Each number is 500 + 50 x the weight over its row's rms, rounded and kept within 0 to 999. Layers, rows and columns count from 0. Numbers have three digits each. The size before them is the row's rms in percent of the matrix's.

# layer 5 attention value, 256x256, rms 0.142, rows 149-154, columns 0-255
084:498542551530543537440489539432508500452473531563525493584517456466543545459463446549518439515455448456505547387521455444465396478458509424451507493449526501557498537424582507447466619578579475418541571549536576516646472546545501479453536537465543495478426469502422519467491570471517456556470493556501534486506470418509592429516527516539487536652564469502473532418526548509516448588585536514516486587579525506495471449403596506551604482465492422562520559552474510420529467573503404497608492525537518489556527562552460456566567510554451466517461524466525465510417526510533432591568423561509540510482483548539523385456414435490450562534622467483493484494459448479537458541574446531540513493490471569476457519560458460514563531499519507486430531546472532410508431487395511
097:487489523542495416503510529496524550491485564459482582354500473517463466472521468564482544489460528519560507423527516483439523473475479439466469570511525449475468449491546489506499551514454474536438527362574525483473478588469574510562601483482480500600521499460384520419433568482429568543522492515466494477499523463442455557553503518464488471465473509469464425561569495523450555502542504504406564489464526506526491499454503468478482500484505481567506592508485407458440531515500454417447510410520509517513525581473515561487498508509442566450460534508383489502539541565464464433554488579538596459461562525537527511461473434408481584438585458533573566505501493581499467572595516587458396471556589451578585506371506455519570529387569462444494454494555411389601514541483640
095:479515553532581566470386468509515576495524680451468452474580499452526504539486520480565538603507486536503484431531421479610455425513489533505558503634478442547525496436480507402570458476392517511449583506487480389522512541529505496501469510418489548456506421434432429500578612445495456452567556453494438478545506475390567425570442494456525608419511549476555484461539549503605492462417446455507557464509430429500493574420484434460506464442455550475510497481505446478501446492476533458516495518507531471577442525444474509523523493488542435464558464470432431562533481452489511483488428480478501496579553476457479413481651467521550546490519535503518490495472498500409489507462453551492461557481508378550511603532449480526449589566485506452432470520524540450564421513481473
089:476473478587548361509405452500549423563507490498539459475520553434527380501542477522540478541495553546459477444505463528547545462531568446490607500442547492538500470456525536453522478553415531491453505535514603466570565478566425432501602444451478593492485565419423487522521581501511374482512473361420502530462479591476532445474458591476456568508452543551568579483487494442558487530475514439520503540482468440569493485493517434486532460455497419415608547577491494537488458587537447562439494510544408619519496547485514524499473500486497504506487459518476462602526402527532458551520526510524505440494603573520536445522530449439478533459478465583520470517427512516470598515513527535439504640492533436450517543472428461505535408415435534571456450484486520437522561562518457
096:504467519530600499536533489481463488461508491531545537514367509537551466452499447507549490479552558470469506465568557579460455484471503497584432384524504504515473548541466499593486470530491447530556471490502429377515559437510487514428478458494449396438486497544529442474478460424558506428419525475408517456434570550488436477502548442486491545409475516474396457565460487487455493489528531451371430587661407493449442448562456365416477528551483523533545510460442516559467579447528441546534491505451437595499520405524499533512475496486425552574490497402525435484523502563508500589551502582488464555401492589434490558556498547494549468478457513543506455430473496528543521461474585453533457591532484520455484481508462590541435473603516511434472544523481486527536618476486436
085:560436520450441543434541509391466479500512536531387476530449600466511511480398566509534481512497493492454460446462521581432487416464516499456463464550542476474405401657538448514370561466441478549491525565447492497485541503499491567596491535493531570405525509528641512510445457411441548590520546508471510482501468573533471480376569485445522476454558582543492516455551478616483515466438474514347501443564521530525533485541601514461483486609508460512519479513523467475393538522470472509457510546392507568539505510461468493448483560553473554522546556495498483485404439494520433490486468487478440505509415436445440482480410515455525477540508565566564461569567459490538495503565552474499543570527455499504502405479508582454515475605481580564472521479445496497529468541510434
# layer 5 attention output (transposed), 256x256, rms 0.107, rows 149-153, columns 0-255
093:528472489514458423591485483517435492529422517485531479557570448477482491590513560529484465517565535527534407552501610494496532505521573455499461543495494540448509399545457536432567460486476414571599499491526520541519483545470402489524577482508493555546467503570607539425567504459391574438549563518468444472470513516487502587435356489416559462526472574485530515526462439475563546445420482532427579503384514474469561439501446489525508451502514473540501476427542488556473518607503559499537497507497522568485469430464553553552556467651495595499601499542484466531517540489517542519531517427423535593442535537503472492497557544612476535527493491574471511527586435513553542560539426447484445505427518495555493536511527529533511562568418493497531508509502407570534557524629619
093:453472482467441540484516517482497530460592488548561468566515470531454497549469536473537429452507449493442480541495500484475364514553533487476502480462483495500539503429510520459491533488469604598413416574520548508509496360529438529528411512423495501352476411605544419554561429393483559458504447515550484517443485492631569574499604476578528525552486520546509513491531362530576452413489469527501529483479471533480555404453497453543524509590476519370480467451569533455564469518563481510482514555497462412572524470554454556515469445505468514518475533433565563518490477469547513482426491507467470522514476461544458481474480529503522447515381484456378531591583553459430525481430511452530527433447464560506524513490521528492446501508451452468546621525527482584402438435456440
097:376483423519462404576474498546547460474503513493482597451459487488546535547536578498488505415432522482464489552437463420422493532448545440520510503435416540474526410473488429492496464426577411505525526402534507553488434585544556470528553467521548536511457579583524519608507535596498466483465486465483506505563466508574449509483534539582573429489544449508489565486499496415423521546467451579470457590571579540515481459494480595469449534443475475528432475471482528403573530498509444603533409480525417519422468475500525515476534471488555466466473607455515545461414461481502565418537503576440392500508541531547509507520436542528496461554429544459517440551543499438589463515493499506533617519490494614515442466522446527499405356470552486556581489509579449551497512505481573
092:589366430455489545522520465557492560433556514514532551475541548517479524559533464528528545474475450482516473524514506437466390512450413495514477473505416500489463515495528499423544591505534479463541638505491410516518435629490508545547457583569461465484504510588530592448438414517459602504464555597645469530483406429523476548587509478500547465517589456539511445478502551501451490517518464537522466504475445525527459528484507490442474478526428573504344609569430571407553513512513502497613480496474509502503519538473496462546562422581543427515479524450431482476454498517546546537508530550524540564470399484533479456597520522492496494545477469408480503466519514477415454526466462465364478543446511487610411519460563597509502552589449454510499459507473488562461473479470443
095:424483500549452556463464542549586491533481504502547465507517574537417525477452489514527530565508429505536478457457517472433527599546568482410560619548433494549524481455511503443472478491567509425470515467449508505514517435472537489475535577492483533521643560452432543521550499504523412390541454534465499521491455455548495465519454648495472485514584483544585592530459549522458450603462500449525481474500527514580574539579490500508459483495493424527539545626429505539468465503456455567576610554529527590581514651494516496426549488562503540361537479616481525517495509566539445516460484449577441484560580477483543520525473500505423546466568550474447531523541520443510437506469501587495466391455499450521508533419515460566456523530472425582512426565529526462506452500539598